Each number is 128 + 32 x the weight over its row's rms, rounded and kept within 0 to 255. Layers, rows and columns count from 0. Numbers have three digits each. The size before them is the row's rms in percent of the matrix's.

# layer 5 attention query, 160x224, rms 0.102, rows 0-159, columns 112-167
048:163083117094126174117117148100062132115148158128092196148103158127141168118085129148102109110115115131083128149083153074135102092134178148150143124136132147183122143135
052:168121142111080164143163095124112120115158135154152130074172121118138110070165145125166136098119126143194119089102136169168183078142116157149114141103097139097168075137
051:125068097122083158128133113151112112106047110096130176102127109150126127145126128100103187136115096088179108102148141133119166177178109156161126122145114109145095172117
066:063127082155111133134123106116105095109167124115137211175143139159182121101132162100132138129090075099147091092166155168156121105123097095066116158090094075144115077143
077:104126078111110133139119104108106108063168128123200187170095162156154093093101100102101117121096097115113140061146163118138113129122130151096096121050129114205140091126
078:106154113171150146131124147132203117189105128149103142062125109130131126163136147122133155181154118100119111207174100135073152135119130126161155145138099083047120150122
078:154094150136133101108123113128122163118156211111154037193169155131150061188110097108112066099117137134107138081125115102123080090118088109123120130140200198144124198105
111:145121148152102114133118131126091121076114122170132171131077123106149146115129118152129121079113088130086156082113122107080178153101130152152140147110130093216147117169
118:153095122125123094105135154121090139166133087097148069146217117132135074110105064126106108095150119138114135082127148117136106132143086136136115118115128177133083184062
125:159090133122096112106097130113073150115052099155126113144130100146132087118169126118148187108140103085148125110066124172093183214087126139148137122120139113106067119134
133:092139150147116080162120143172141123110112176177110133150163170125087145129135109105136105142082133125177112080230104146185076128101159145172099137149098128138092155109
130:158159173155102114156119065157110147202132095123102112116109115129190097111100164162153146110105164173140113072110096182100191097135095138180118108121148111108109163136
141:162100104149162089128110139145086144099185098111113138096178171066131145138136139115172112177131192169090171124170124168173077124107121100154117112089147123127142121090
131:126139103169099185163122094165095107129092113177143194151161141105140161140064154151140123131143133194147198097113189096118130048145133112088137168122154144151139173073
132:163198078107164114111153129190071139092130150147138140058135122102201137146141135097112144098065111141084118085162137138101133176092130108128176119113127146141134163186
128:123200185133083156127113170118134093090101176112123141153133072116119080144093152135122084190166141108113149075101087129135100170121085130178122163148157157153138079125
047:131141155130126141123115165137115114076121137108105165106018164153082145139080134115145115109177112093158080135131094124106127147101110126163112135155132132125089157170
049:102123111068049147117158115169129123072103113102115155111160158157155127092169158046152121139129152153201126096197155100107143123158097157109142163087127099074161146148
057:176126123117132148109119166144190138161108151133109119106079138121128115189153106123124165149196154100140199155129159083103102117126149135150118095142139144095107195130
049:083106139159154160128131137137150094122117150142099128099107145106168134173233139130141142119168182062160122139147109144094137113104131118173169153133118084101122137104
061:053115040185095164140129126129160102139169121133143138095159132104184120127157163124131139109138079097154118164147109208092187100173109104121127109122097051103126133153
075:176116156141118123097062133173169104163083141109063096061108142125089165157144136181107139141101167166181089188108079151105143127106170135123157107168115109074144175154
071:124133201113139130123125151110091104124117100206175085164108163134170119134046121153108080127161064146082150122082182101181103083112118156191099112101138137213091096109
096:124159101112095140133173077113199121112190164090165169132055119149123127110132213110165202151142122083117134112120089099119135107129156138111129099160156102100124090133
121:130096134082163156114130157094154108144058027162193127120058144138146183086091120151110155172141104142102130135136136133168143122150160155137122124123080126133092119077
130:086091200196165138120181106124113177154074132113143133093092094123151123192081117168115090102145124128130168118132111160190047093113081154163152090133126175091073091089
131:121119111107171130130188108091166095084184151098177137114180092124131125092195097157181111120150147142130091176150157131083138123123169169095126136095156118123122117152
138:118178119127149121061130139102111140178102184066167058111113110204146125098195138090138133101158114129126155098099207092147170097135120146133120134130183086105096174089
142:164108113170144217155192121118075149137077158109129135129087083193135172123144170157212140136106101101119141087115137217144136151125092107166157173099118159142139174159
133:131132149153136178074143158146148121115151105140161084104128086067139118182074149069104126126114149141045158078174161145138061139130168118120093192160107145155119146132
133:109102122106149068086146118122106152126121111098184095123143110082064128081077062121142183146121130154113051133135146146132115104122137164105114134140109132084177139060
134:102134106067105107121179127149128143107106109119127197126142104143113113112112137085081083137155068121141132136112087168113082182230141139095100100126117112075103058165
099:120148153095112128102107133089086131105104112114129102106153131134127121188153177118163148128130154161087124146178096100142115150165197156151052144046109173118081178107
098:117133170153114124092142149151090119158162095123097106170146106129095123145096156115192121095098114162110070124136118206114075148117185185188127111122092172085093077160
110:048138075104130111150144142135072142106109145112115121171152131140106102128138162138154141074077175099164056125164115111122072083096156171090093137103149076129130152129
118:046177100199123137176120151102071134133120153132099129195113148080122072138109112175112161107081148103140111160130114157185136112144102176062090148124146124099075145100
116:063202158186147112112183109138079107112095114110137201133176111113118153111114151141177169101121158117105127170152130126141090140119093139131168160109139152108117092102
118:133115131158125095121163187117162162117091100178105150186144143124149098154073080148100198107166114106082100165141167138109132084132140134186186155113135091101060172183
131:164091092187127216160068133159133131127101149135126104160092126114111116136146197153118053174077108155180151125104115112108124192144174132059125100135136090119149135077
096:105158094129058104118094132127079140126128135076129171144120110137180097140164100154127102050074141130157134082080142055141123140145080153089190127121108162102118109091
088:173131106121121133077152115123087173110143158115107170091162140142115193158087065135147098138121099134104122079128169078119083143109135158180194112127092088161072168128
085:138188118150131115095111077168156178124135108148179163093181118185106161111184089176136127138118177119129142075111111115106112112134165123162082090146078115117104073138
080:108161122107103122136135115193141134105146130165079225120183151168126097104080147127098148067103130143148154087187128120169133105147115191121129128209137113093111105149
079:128147176144104102144126145146152140180081116121089128109091095156155095140143098147125119126147135067174068093130173116125131084127157136130061123139116138151127118103
087:182109167118112093175146144190153171099135083115143069131143098095100163136195113152063086155129086077067114109100139149131077126120151142142129086107199134085073157140
077:137090142084143148115146085125139100086085071129163164088159147107105022150110104130120142180137151126151113141123147131118139176069111148100097181114114134186114129124
078:166135124095133077127114115145087131064120191133152166138165092132149090145151140169146133116157147161080130174141129125141125114094140092138163147106144170190112188145
076:086162129108138108086082134182104136114088154126147171120106155146122101100063140136113151103152093118125132101115066117110175090163161124151131189119150146086069106098
097:129125141091131066097136144101143140052117169113096142166122044139175055183151075120181129081094141147127155138106156084126195107092103183196093124149131141183074069131
098:160130162103100111063131089080150080124122123135149151051083132132141110192154148110130115143165142121173090111131123128086160154081202083189106119094140120157103175124
097:127136175132090106149092157107155157182146131180154157139083103127210118130166144131073093149131151140160145089086162137072123141113173070129116062110147119123119128079
105:133138128176087123139119125210135093124136131175092181068149126130151080121083112120130063135091166146135145120110133126101184092173153114133150077056133121140117167120
107:115101145161124132106156152132111107169120076119173122183124142113144142136076183125149134116154093120146075136044119177067122152131164155157138112146099143115122165178
106:120108138165170185149128118140151153150145135179088123126115134136155087154179176095092098132090117143195115089132076084133108091111175081111186088093143057105188155106
149:113166111102133142162135110150159112111177123065139158053130128108088129128113071178159072149094155105107157078113106107161141143156069143134088098128123126169125123065
105:132144153142081105122121236106174130097095096148122022228095166105147162103131175139109137102197115158142107186115168187115131100169135164120136188113132114103103083154
091:213086159109189139136103134132165141176089111226187114149106071158160097121164132107091152181182127181142117165129128111097119123138187092109114127118111151074092098149
086:088073124118130146142150136116102154110077150111119110161112114129072122121141043158110145109183136115144129129142105126170110109159076138135148119089138127148146081119
082:107196087163127139144138178087149099100117157126195137164108142135174121217122076134160137160106162139126126123155142137093115144144143079104106132092167096191125098136
076:163106121076094123112112167140151131149119137122099058083137125138128129149110103123074082170097110133101140118128187096135120121157132112073188174127187164100146164094
079:071087120147138195158122122146089084173091102137101125130086122179108173129159123074085076138141135096173138171094138182139175152155066128151170165135154156179154134110
083:114089143205158152179146171170148089114113078149160078119097122060145123179137099095083169134104061100123147143076110182123140163160162128178096163140126079150176101185
078:144143127112130084054154082134115149108095112130160044115152134074139162065116168148079179112151075106112160119143144133095154069135131174156117169129142108096152105122
082:083148045061148065154148071137113137096113017076123131094167105123145124152095145049130111098193118181155126091164099130168160090151101125112109166120183120130157125153
096:084149135109123134158123134100044165097115171157113057115126130147106164146132172154088147184122088141104082094103158095132112121211086155087151142156089156193126176108
106:056154091060171108160111140123052124108095187102116130152144180116120164147143159111142201128117127079115085178066144137095121148180129214129090081200072077102084158131
118:104140156140130140128115170117149119078149218112159124145154192128100114100092140164126134131096105124124086115112108143142144142126125144067083098133059092096114153130
140:121157156143104128171112164141162117084122193100131127205121173089155118114060097102167149125121073114111107138129137192127110121115108124091095175122094140126096159163
147:110173182082099090084125124110131133118116147092125144134115128073118153126113072073177108128176123110052137161127156130160071113106102130215165183122051108106117140153
144:132114156162129115158144155164206133127123123164143096115121116099134107112113155112102154118138139099075127127090146146126152099149144119128115150168125125143089131184
137:162097112119133163151100091101144126141134181169176088112155151182132135148146234082146091135132102107098126099061142056162148116130159123122090093129149102113193138129
087:058104157127174144110104164122108190113126138134107119119090086112177117140144052171131128115084093149172121144111133180156084135071126094149162157104133127166143054112
085:161187128129105129163130098155165091111090124065158096139130122137135122138082114101110110087152123147113127160169148107086162100106049066167105115133084124134107102100
067:082120201089174122171162176133047156140149192130046138112091151118114107137153052146136154083172140148100145123154147087143079120111208126172171113082143118077147074140
057:094089120093166121148123099197125143126157167163138040175101122177187082095121081179136141024161141114160084091163098082130103089131198195078177099111140171180126116143
060:097103104094103151154164105128168107115138141138049129134124093155186113132155125067149179119139112186173152097118091120140121103130169182079141104169152102101058119115
064:139117113139119103211140111159106085104158090121119154111139122147179096154159141117102164141129164160102136126166157142166170107133099102045078076131164118184071078087
054:098133100151154134193146136175152101135132138149102108078088106138117115151121156116085169141163103104169149130133118147105135092184130133161116159111113108116123177132
057:169090166138143082142157093075087173167149127107156146102121109153150100077133140199137110071124138142144125121157154069169092130078176116119137101127092143130139114119
060:101107132128106094115147153169142126101111172082099086136134126141114148115131114074161160174177126143111126083114074068084190139196157138104138118074169181110091063120
104:072103141200134132171096188128130134087095108134096168119152124126141088103113128132112167080089170145153076062197126132132122129176120118131168135122137112095164211096
112:067109138095119142165067153118130103092150124129129148039152090140144112058131136181134145087040187115175106052135160109158152132147140161098133115120137125083152129109
108:120090099080115086124092138139115079114126136138067106103136099172149095062119176200119139042076172106086124015122163107134155145166137108096118103135129090078207127153
125:095096095091137110145153125132174089097096124159104124150090114117154067102138206129150119074117109090117091090090142140134165139135157105128146065151110127109164120144
138:116153137102166137121105135096183103137130128162147126138125176157143113139101177093152131087129115116120070180060104112133112101090154102125070077143133116164108147184
166:184052117052155164105102113162116121120128100130156124105149130167142054186139147149104128072032175125132111088109168110136108149152170119121143113156184079107153134148
137:103096137085149185153114082142097117117176128047100130098143073139179079163120150143108099087071122139144129128147138115132101162084119088091138087147123071129178113049
101:167156124161103137162176124129145097147082159138120105126086138154109152174096074126100133128160089106124106136140135121093144142185102120090178095161132142130128137164
070:127074142103187117113156172132133118105119091170152154080109205154128130129136155095119143123112192074188143163061099097128112077112104129160133119174125146106119086148
069:102176138124083116107142135124100114093165203097176144156172185145090135061108106073113163142129147202101173124102071140131166135111097124124102106134121193153063084128
056:176168110136127180140151156125170156115092148131083127122144141132166135143111148133134097141164168090118093179138125097155110099112102130055112156063095162156133161116
053:146154118132050118132147098167146157095126144093198089092195142130095133176057116112143160149136080160137096130120068114148161155144163091136076139116117130172099169111
061:124106057175157115150146112119118124123141135149124104118091058171131093115101207134177116119152140123187177101149113110136118134114143127076106116205126149120130112130
053:048096126116118092114110170144139150176137134132127141124116255125147144088187159118124160180087163124054098192164134153107078168077138129130124211139146145120151137128
065:127160113111098083085133129119154159116075100109148048099138117081128147166115140145087172151165178085113122128152156088102131110123113122168129111141158148085096111141
061:111085176117128169105084128166124106124085214092145145098090215105131197135107120198102093180141150126102126148120134113120132149100078172170119116119149108179091122161
155:139115099126125098099127142113138122092123141136140108127124083087090149215133174094148134150098146123111070123135090162138125108166089127064115141104217136147105126125
134:112175079101129116126095124187139119083137112094177169101139122090116128207099164126071128077112118116068124154133082141136115098140127163128154154129158114120154099177
124:093199096097129120113081164164103131097132101129171129119191132091092118197103150098116077122136106085057100164153056112160130056163063098101141157132136165135046101158
110:091180117157134154127175091099114189121104104078141164114102129105122111142069157118138082149147046140132102175136083111140109083116039074134121154124137126193123103128
119:067096112117099140130126056122110107131133135091135178104111059122118156135178064190075105119145142182205131087154091140177140162089100115158186125073147135141180145113
080:137152163157159102180099200094151163124125137158095123136144088122207131125117125083153172087157106081111136147081162134078102062122140102153092110159141082133133131162
093:130070100161111105088123110140117105125152160089129186175115187186152095164114076165107143162121107140111100111179113117111101201115125146141126173133112165164094119124
098:161082161139107162144123086128062163163111162164094120134097104081098170111126125142154068122125161141172102091077171103077144074160164167059100135055106158143127146132
082:111131081149155108147075108131162105103170141109061123048135114130154147109107121133065145104157124162118116136095135092140090123081122132190177174076124125166071135112
079:156098109092149135133067114104188122101144153129192148170211130103146108106120033133146165091118161117150095073091133126140142139136140168108136127152130124090076152123
076:142181124206115120121134148120068173180137082173086104164114090097146143067179172147125078149138147156254079085138123177137068086052130134161138136151133144140072180117
079:186096178138153110137095167081126119200152057109138135105103119124194119177124083088136153150146141176137150104196127145138148118119110097110172127122145113138135134145
075:122114135087115112127138128171112128102149118100110052077148159125152078071092153142118140106086144139114153097137050174090144122112113067127119090074087157086160085142
077:128108162162043151134124089146114139092163136174156107119137086107172111158107180161172099060096139171095128102042083108121118077102043150188165118077171114076144115106
074:163154126130185114140115102134101110088150124128151112125114073130118082091123120104126152083137087134170048138117084113083140134088150100178139094187128104133150145112
077:123114092150029144091123092117052091095149145130089149091131125124165113153116161154101109133133126090116148023138064118114115130156104120102130179126158125109102102121
124:102152171144157137144128101107205121147056148168146109119107158136106159129118140134170135135091169106101147188113119132122138193130142136154153125188115135224120097121
123:122129182139186168091174153121110132114125110158112104109106172189124095117087176158116122103086137013171127149088131124100135172161192119091143169127101093160122115128
119:187122129138165131147089131114209105096142174153126107090081131157141088106100142124081171086137187036142146149127123120096137118110180142135085087109154082119084113143
107:131197142134143120142169175134145133103054178123170151145129097114148111143092211100135110184154120101078120144161095104085093089166127091101098098121116151141070083188
091:045183069188091140142142116141135139153121132111127132180161088094083163098112157076162096146184090141081179098126085112165150098131101130092149184115067087185121081162
094:227131156113149119138118176130137124089105112132137124143149209155135112122139173175127205140155108137088106171135140146097120089147103150090137112137124096083108106171
089:061141122126150123100099073123193111139109194082159155119154137123151113182117101059124086149100107117135105101137098114143123170099092120163099145169128125140110087078
080:137101102172113162140164114124090135134126123133124122167106090109101072127131137160117127164163074143151135136104113101169176181146087145109113153090147127191110122064
075:167115109136138162124122124130103114145109137172116111199099144138147169135136145127120163129141073146155089162116124114066152143108172163146098131189085090119128158101
077:093105125106084094165133121122056147120150133121155153171122118155184101152061107114120153111143071142131218113123107074186056114127035125083089060183110126174111112111
073:150125135165112102148182113171222123096141197140197131193101139137103122132136180104146137165158146146129088134190157112152134119098150117107067128125121148163078136104
078:129139170149155102116079079088106192114100150113122141121105161112126114130149165141096153122156154109068155112159152140148171105062160127147122118149157132105124071086
074:122114087091140175164117129119148130158144123143111127093075121138160129150158127119154081145063150145136151144158136116125144125158098092127091087153070197109141164124
072:065128147145122084134171136126185113109152144148137144132148125111102120147091133111119081076136142161096189114138113140177085119121129121093134124100110149072117104194
085:057146135108127057058132082138123134109143133066182125097174161160180084108146149144105183111132096120086120130112110084145146073147148112147085139148166111093122104115
070:113108068145091110094154175123104111122128159122133167116152085076126144128101105101093156043182091125144203138181128129151108142174189179240110134110144153120085133134
044:125134168110133151183151165115213169157131116138169100112083138076113105125149133188173150129124143175124104140128122113162111116084103141150148112176100085122145174111
048:074117166127166109102103162159181135113119114137070143159153148149122073135147178189200108138127143147104158113156166103103062109136081138130123102082157058149119141116
047:155154187077140150101026122169161097134164155106165114101161137117132129129117115110136083125112146216123111123096094139108125104113141134126103161176079101074150104119
047:126152101126144123146071123104130107126104061120159092169177109124139127124114130139140147189179152113081106198179124124135147136136111175092115084168157046128157115104
044:124109141130105102181153102150175144158122126191176104109142092158155124133162095152151096152177137096183075172093153109171057128141159148107100108182099076106136145112
063:092079153114117146087086123109125078146170079132119159121130165136138136111154150118166154159102057132106125176149098225116156161107193140120123104159147084123207087136
062:158121133144160140133160163184107170190121138134098088146154083118070127137076119112083092079126097122178128085133149132182097134151093125153135104100083138139063172094
092:141141148094094126167140122137127124055109119151153152095052162133176158124148164125129184124103120093097119104102119100075169131112132130131156162141145090140076100178
117:150084140101152111091158171131117131175123075127153084125156106138111129074119082136102132113132118134137115107119130118171112130153100135146111118092090164131054161055
123:144086160124103122109114126107060147108056120127134116132140109148139099140152115120160169089138095106111140117078127171113164197053125153158123122142150101111058133115
141:087127138146119093182148119167151101129110156152121145151175161122077132148143085088136114144108137129174114074221109161168082135094159145152113146149100126155104148093
139:141136178125125119149117069145090140206107115121110100122099112139167081115107172153172157108096176172129118091121095171085203093140110128193113092136161101090102155130
141:139103087136149097126106132157104139093158079122118126095187159090131152153139135112157121188113188124092157095150136171169098136108142117152126111093153109151146100075
143:115133117171084160131120105153095103140095107189143195139149149087138167152087164134146132137133143188137189116104160104111133043134136116084131153142152166147152135062
139:156187079122172099126152152198088121091148139137127137062131136087207160140140141074099147108056099141093121078176128132089129164115139108116186136112134125131129173196
138:135193191131070168106109172094137088098112185129116136182123092123127074148095165132132100191165153110105146080108092126132068150127114105172092148137145141170149103110
041:110122118096155097121117129090078097084087115159120119159057071111084135150098086131141107112132209152134094120153141133106175132140130164129136121146119142103103089072
042:099095147074146122125145109132109092103117205120154158120083114138174139106085067127114140122146118100066136143067138124128135131179162106176077099158161123128160146171
041:136112055125118094106135183060062130135121154125154107134103098127064171163060122123137096141146068148114056140035123143154087155135145109164128141171117160140070131136
044:110102133085111086109082128102129113116140100115071152073173114130080101122092181147207125136098094144067129150129117143109135074139141175141113130063147139160162128142
053:120118158123171117122058108137153073151148061113117137102163202147146092122131151141123156148122164125140146162157158202100158106120116116080111115115151072107157093151
046:159124137138155172139131136184059176074163181080107189186155091110120101114141152132132137063135113152116124076102127126106116144143131113107092118126137159126149118128
060:152120105107174134104163156112153125129107021111193133095110167138175166091124140095127132170143110156130131116151146102145097160093152121142142133110076112073150166088
084:092182066093101124125140096112206094123150148065128159143125121137126152126100121131175177179116146100147095146152115143155144159154179130084137104159169149112146109143
111:131107129126174144113143125087159093132099060202166145124036132113156162109078149133118149200125093126116121161120136107135115107150167160130123120138101080122102105074
129:091121196175168122145184118108106170165089114108135153116097097131136135187074130162123093111151111133116164109162105144181053118143086157153146086134137173115081082092
140:125116116093184136120197114102161090085170141093168158134176100123131124111191100183193112127150142136140092171140166121063129145117157179078137136121179123123141128128
141:111161126141164104068136158094119120183117182077161059114118107210116144098190145081146129094136118139088159116103204106123131116137106147143113120151172090114102170092
148:170100121157143205144174125099091162134081144121124094129082101201145180123144158171188147147102101088103149081115137215155114157115105114165139190095125149131155142145
141:146160125155141158091155157154112124119164115125144109116122105054116122148091147073104136125117142173053136096168160128147086134114165124117070196159099155138109138133
141:116105113112158067058143089114095139118125107110177093116153120084086121070061043159153174139129104134123063117105148123160144098121131166093126141123114129105186128073
141:109138109081106111122146125146111156115113093126104173121145095148113120132106146108098066112151071118124153117111101162107071187215148131081106103117127109059100074172